Each number is 128 + 32 x the weight over its row's rms, rounded and kept within 0 to 255. Layers, rows and columns count from 0. Numbers have three digits each. The size before them is the row's rms in percent of the matrix's.

# layer 3 MLP up, 1216x448, rms 0.03, rows 860-879, columns 112-223
098:123156106113151102120136108099159076137140152109127161142064145055171117205145128184128144203142180182145120086139141150100166133181102115154120111155082138149107165071095146137081149161156095099143114146139105158206137114133129110153096126177107075096131193148133158067154129175109093143133079088174117118131100116126096150157227083130
096:088125107169104098146107097146127141114192173137171142148109124149076135148151152070192126156109102116115146180080137109122164138123139117134139089188151035103115107050139144093129098175085128167121138149123124131154098146125073140084165136121118104111119121162102129127127079102073097151114197155071112193145174175118113122103163122123
104:105136046109128121088122120153106077186086181104149174168157145122104122135163113110172117110173152073152103170138159098071136115149113128167076066128183135078079115095132119191111089090138109138123104119112129116138136054153129157062145103225107117118126152114129093160150117135129123103158070048146122124139119151118083082098080109136
096:174083137171111147125121170124116175158144129113168100164157109079123154109132134106171112153132129169085126165142104128141173111109100128154105121137105146068144115134152136098189100141134111122118153104098103091078076149115136168146126180112119146091096089164185114144102156129130047173093111196103104141150177118152107109146089066031
099:083148145108154107133136122122156082134145173145151100136145158112086144079115136097183116023150135111137103226134112143191148166107124197104104139149114144085126120143116106115134105110124140096103132127176131087133187122154143129128150106156153136090106136097167152145173127185092121111158076188075052129135194145120128142141100141117
101:135148124099056100131189143121133119131130110120136148138132156084156164068082102137155069140138185124106140139096081119192093152147114143102079094132085100096132115121121105083167178124117127089159144129106120119079104129116145072168131135136127082167104157082058169148142169174120175090123062140092102089106136008146103134188177124121
092:098099041129147107145119127130124136144153117120103121099114094154133114196058098136132133132087159089123139177140190146179163111117059080103118147142089120149050095139091145131158134098077091125116104113069094160158088128153138147198062108097159082077046101094163172147163127101085115123106135129120117128108168143132110154070109125130
098:132088133121150134115119128155146152121151165116144152164127146098152076108093113159166131136129069166198093137091153173113110129119121148100126155085141119148139194116100151118111112129094080130131131156097080107147099149105153118069109155112137124101128151177157155126089162131168155139161130148104178078147076147142110108168184128152
103:100133198109126127174194162071126124099066143138102168107146184105093095142146180143117168127125128143126107081114160096169160157157108090090131129136080196133178211120133129072152121080117139076170093091166146123106122136113149135074124148171143121184130082150159068186107094142186136131079151109126133171136141154100127136146113123179
099:106141105134131096144123096105177084111126127134163118027070103119156095127135171116097146111122149145132180130132131112109136135120097149141117150162089178149099146187130077094145173111133092228186169163096120090130158122130084152116095110148136101123094134115189083059132177143109081161139173085121121087117070163103124102177124114102
094:182105117140108110128079110055124106115208096116099143137101127101085132146133091184177149101114131094098152087100110165181075120134068094130044054172142147052072140066111136176184132137132161135098058162119180118108141156106119149142134132162105073116171094127119126095116125157128114130134136082135064118159152155155175123139127126156
095:097079142159175175108143126120122140146111151140127119122160166123104158097080087158094077043147122095111166171114110063147130117092171154154156176170091102129143155104128130085144140079133151122108085172117142147135110156117086182083154154083155199162077124098109094065152091182171151153097114123141066109160139158184108129118224159080
097:174089123115070162204135104087141127080088135138118118152066139114133148157156082082127164134115120066113174118116118142140138139108174122073141117116101132114140143136158133139089115149187109108143075122176119085188180182104109127203129116137152167140166094130211116152163122160100183107099163141130131143127112073142100101125111126138
101:118151121166158117153172155118177114129163090115132128130116151118120073108130101136131068131153095094155135165128188115094125158075107088145123177126174123133128103176057170084125140156089192137163139134100138129131075082164191178092129108172106147131143117116154140108080131098148160095143125180113074122173135130143149133112164141085
106:149104141114109083121155128178098137124146148182172153042141127114124116138101102119124068191126044131049157148143085190139151162096116097084135184075144131158150122133151128171165157163127078088015074149103060141101080135198086170105151162159098067158134099138066152134091179102131163093137139136177162103085126189101100071129114158016
092:157130093063126125108105132110128137157142117112081156069161164115146078146070154136135133111141087121147141122136144111195107156107075187093147132071103140107066093138134126110109134095138139127117131120101072103139100090092104101143164072150151158133145147104113092041106119114086144145140175136140125141153119145110094172096101129127
098:105125137082155088143092099130121149101134123123164122075101195109157093095140091076103138075133175104101153179077138109121102071111184154138099106116121114134106097135106135158112177116097087097114091153158103157101156169127164110106128148143112112057158179113039118039175132135167100133051128121196126087127114126124111112120134114134
099:037185143098156078132115138193134125153138131122108156181171114126135154123131156107146136150096079141125133196079174110110123077148128144085147074131134143161127122120106059078121080144133114088159145110092135126156101166175142090135147157122117139108124124150105124104144113185122130114133165147099085193114149070136151116128185055164
103:145104160079119139155091095134126100187159159155145164160129105123109151135098134146127131162151075044126138114103184109139115095139197110095093110177093166158142171157138194149094187129091106162117138098148053088134164111143157082142094101144129117148084068087078143128094075064171122149134146088097117101103098172111124101060110140082
104:076166063114115109150138199105125143029165166090163159155131126139166076080128119135140123158198161140107155126118154115111128123127084140055165104166115096078124154143076096157110104140135094153106178160113070087159114141169155125171204169118100132146154115129079110099081177149146190112078067119094098127135129161169109139070168171129
# layer 3 MLP down (transposed), 1216x448, rms 0.028, rows 860-878, columns 112-223
099:154141118108138142126132069095156085140111140116148184083073144112138111145184144080107145132105125152116111132105123151116127116045186143163129126099141115136173089105113158090128076153131109093076071143158140174107111086147131146126159165127140159133178157114199099090120124065089104168174061129132130134115096140150069115173150113098
099:130167156143070065112129149122130161140138074187168053097153123146112093097140133086084162128142088169154105209128131144137141161164127145153118125108126129150096050087114175098117113172125138145116109146080161126079124077135129215140122059121139123139110146125196132223122152136091127137087167150139092084101128075178084065124125127118
104:107124086125156133157077115074103094145082102081128205152138166117116140150142196098143084125146114053158129175151102127116142085134097080186110074149167127126105111103103173155098133098148124093149139139185146064170189087095119111124112083144102085097104135109127115135154221166058082126056133050165109170154112135088093085140075138138
098:190160141186135130140140150180173193155183134092165122118084114084122108162131139131117119156165144163176148105116134116129102102122081118198124053149176182096167134101175174115173108124191138117157136105150169131101103143135149137096124130076115139173120111120143123070102132119141103147159071102126097102119171123114140163142182085119
099:145104163119124140116085104142138091154142137093175110126114088084105117200126155162142090111168049115108211109129154174126155089209082139135126161137085144099104120105133129100086129137133129082074167119117147097118151136142145121073102126161128107085164047162104126169118181109118131067101135129144117133057148114163110104114182130216
100:163147085122083101133129049055129114081147133110113124135103193135140113122104084101135090183144139178210102137147096191158121123126112176141121150139124108145165101106115077101165130130131132145190146118119145086097171073101178128139128123120152138119087098060170160094160123162056165224158069089125021130123107144157118139160192139134
095:133125136143192125130138182080111086124080062165143119096137115149125108107148103163123131138096080122094140099185147106162119064179105125097118110101130144165123161093159117130135132142156102105075115183105171149178119151155153077171191069152124139159059107140115147135119153130122161069156116173150152071168124093122127183118117144135
099:119150121095127085143144131174074133154154169104081123136120183146105134109120150118171125171117141081142178151146132161153153124156127098159107098132133149169181122130087095111071099124156151143126075136061175137119162141068102131106070148118159133121164137146091101132174152120114150136208176166094128102118150125095147097137142070119
102:104142140151067169184143161163100129153033178122145179136088129126167125094079080213134168153202094133032106141136108079145140085115144118067107094200100169165085181105147124143096142103157119110193143078128146146134111131129107130109103132125097181162181149140167134133099104121158099208095131156090169131165113081134120099143127130149
101:085137145082097167156135187160133135146143106145107167146169078070132108148155142112066157106180156153126126143039127168154145174125116168076130147095121191176204092118114115084123089128094089172140102106119136105042108175151141100119114179078143101149109137146082159120119144152172165122121079128154131122085163099139152123104111113136
097:089162159162096071118144118147074092141131093112087167047159092131200154143119095082130174128185131177151135108100189131179111139122098122161132107172095117221162151204137158173085173117140128140091099116166158151154179101152118172098055065109152151130123000131166162105122151153142090138118138086155135143126107139217122122092200113123
091:100109135122139113121174119167126178100163131139145121124099144163183080098117141153072051131149160111123133140095128108103098177255100152170121115130141184156094104118174127127105084156158091085118103102157135113107139151141125069115089167046126141091048109136101122128098084117177136166135151091105103079207081117127148131089119135102
098:140087177149171177130130131104076129119086093180142112117099115134183181122166107103144139141127118122161132134126152095076128119016148105115146086098097095101186132168127115114160110172139111163159119169141111151132200112169117120126165099115089149110131150124136072122155119157139138170119125139078103132114129087132141132184158092137
102:116122163150148116157084074122142143160166151147153171134146130112101107128145131104186094141101163103099116146138142121110123170135044118197131148176151152181122058145128131092102114105154117141122097104162054112153135109090171161181140120128109138123161162144081142080135118133135132122139143107114077090092155117168128173113171111117
107:085159162093159169165147114126049156162153111134124106161153126137186124137142082129176079124147138139135144194157142124153092119125071108129117071175179115077115138150100181130118110100156130095102151167163187089146094130140145223128119163121154121161116080107139095149135117117199157218156151093106104147132153119137141094146121076112
096:146107115125136142162013082233138104115094117135130190121162103103126110138180153101096142127074135107095150133158145082100103157088107132136142079140101137084157073158141171132176113130140104152084115068118099174101133158159125148075075138189151139146160144104173128147146145157147133118115174113103116094123127156111139119130188157177
098:091118111054150110104174143123119116171103069149140087122132056122159141148098106142163100136147164125119096130160132120141121169116101120112165148163147144170101128121104100115093137150111083092123110157149138078145159146131053120134095144102100106092079174167134090108119101082082142083142150065109127132163148108113121135087097145124
101:103130144157149126104154113093167131146101102156155129073130150144118174150130148162079076147148113212089128152127130144124135153102087193139172145194078119124149073121124125091181111198089061132073142148125144172139133100177157114154073085109138114115146140116160117135068167158175137145139191222145111053139140113152101113091142094161
104:160133136090068116158132141111092137123062066111088059103144143124166099108162132145131147127096141189064115127226112154117145122116083184096171121104101120122121131106140132141139082129144124108153141144128120118136102166130161099088122177122114152151119115169116155145134096124094077153141170128140125135111129149134151132151066096209
# layer 3 MLP gate, 1216x448, rms 0.0313, rows 861-879, columns 112-223
096:126143128150072135099086048097092057081109153162125164175148091138101159078127091115150093191143131127133149105145183070091097112088177123102176118156120111118127171109137128162125123153115147081102107164191143152183160111115112166072131111115158102112109190149169158094162067153125114124144157101137112106147089192109100146148097194121
104:102119141144162099178100116142165118176143102113159138119116164123143149113091121100187108093123126143167156082187176077135121117102129118124073171117112161150153105186137131134161171165114174127147120128162105155088086119154128115128145147148147076151141193152162109142124109122119167160135126122107098097116177136094123128157111206110
094:164158172151127142084117128144141140103065157080243150157132165147142121132135091119065090161094088143124105128088141074124138165106154164111111132187141119159182241157121125113146129139087113123102187148121092102142135158090182145114162104187117123102124121084139084117143138131142113082136127149186129141126154094072160141133106121127
098:166179176107136138101114085152138136151126113085129124132142130093094127148073113083170159122132057165125156134119146115151167082095152165164128115117082154180072118093163101097159123201111085127183073121142141151161104123089139145111148102163132091169061137108144160110173125155193129132142147153130099116141130079147152226107211163122
101:159129135081137096076168109151133175103136157123168123124138069139144062093088142151112155105141110151127067095160156110061114102053100091092207140139152164185140142145166163137093096136135098130119113096174102172169092188160135194078102152124161142164105121095133069087086131080115174178183108137123069150128117114187134227104131107120
093:076134128107188110170082125110143128187149138233109167133122162090114082157188110159120159147124086161084173119162123139107125175139110192147105130138144165177133156220163178128146143103097132138095140096171090086145115158134138083181117097141124128122152114134112127130127094182131113149116120086051102108143109058119125119115079104093
096:101118081170146130123087130107118127090137144116212132087157093142107076089113119103144136168160134151139151223115080163112037135086120108178131186143194148179076135100122106134101131145128135154132118143121159099133113150127158093146131091161134122090152143132071106134145093127159109112122180101122142131124083174182081101136181126105
099:088130108093103110107114124116167131119155108162113161141120150140114080119129161065095170089139095116127084125177071087155127167107089098119105177166154120109111132098148114115180127088071152150094167149080112148135116016151222168090204162125154131137064154127172153125183155089087142106178137152144120124138136121101118095095128131083
099:100134158119190103133169100109070127160164173118110124105196116078143069119147128123168140181120111162151191223127166114129170122113170128098120074163106115148103112142175138118107138112206145115095098115157074132094150099122107137106095115107151098101178104111148124119127069178180161138147051135127124213135158157139165224098125091122
097:114141156157107164135172135179094095152167125129163176107117153202042158110091135072117113150149084049121096078160144118086102151108133122132194121121146089119097108133099122104108150124094088123113145171158175116106091097118123088071081141169142132137080120134097150144103112164079147134156120106131123110139156110086173151145111145122
096:121078167191141106157055126140084168130085169163111130137063198149096172097120177107091095145150155163142106107053161151064102131105204134067078133113131109128109095164124203175147107114112105124107082156154114143156132087163067138111164154133141150109161155193047050182165059098089163129147152085127096112120168150142097120062196151064
100:099110087147103131090129136129117108136165138155156188134111125122157131159125181116158153133143103115115083123131126146136133114088123080126183107075145087143109101093149102150132139187081091139182074119142137149170099119097194090155106147154098126100076162095183163058108104115131089062117113102151131153179016181136131118154157124155
101:125150127112078127102111089105159168067149200123148188211149079169092111138169080133178105100112107110134127148140161126121127165134138068110122131113143130109108184081117106076133108097182132006090144149182100148123200139083195184141139169143179111132119131126124125063164196130053114155129098148099113088086129127094147102103135074103
104:185105154125143116106104139129157130132123089140130077054132142093186075133119178199070133098090130174115179122133131191076129106119163230130104116139109145126104132112116131093125131140108111137134130126100123100094123148190126154131121124138117035145142089131122112175121103103142169091164167057183106098094092141125140103060084123102
090:129133102110147134095038121125080120106122104108124112179086107132160154096132127116109100103160181119099105110155175064113104119156130164060111118119155128128142104073131211132122110127058203163135082105139110195126138146166145166121146194138134148108185127131106105080088123146120137152125162158208161124148093158129053149134128200143
101:134062111111125113134183171087110113146113106085113131124140100073151139142159086117109079168131143083187137124196096120202121109127098122150163130155129161088125148144111160129121101113125130065084080093137125095159155125120151098157116138113132154094096137210152148110134149102130104100130136081116127143171083107155091069112123130156
097:155095069143072131090087090127118146120118148119145140129065132144166093136123116129119154141159150117117175129161188054137093132142113108175136157133190023113119080152145144157136150163051150080124120149095119165159163106096133139112173218144079133160151110142172112155141149129178124138136185134137118154153098187151113115106149090147
098:079171150156125089074153135152157105107154138129160157110087112110088121158157144109124096101108104161097122073102105081124164103153131107041098184149152098156149131087090107126157153139109123089119169125104101075146147043086175110111097174115174099040132116092137128126107146171119134133143146163158129048122131077161099121135150130065
102:096132143094186103110172131151137096097103132111154141119116147151083150134119150112132126125121157139064140103070123094177141131082179147105206125098126149151121089147145136098148103171172145060101075122119051135113150138157107096118122094099141120122089163097108103183155104104108161079120136144149073135134157114121150108126145113104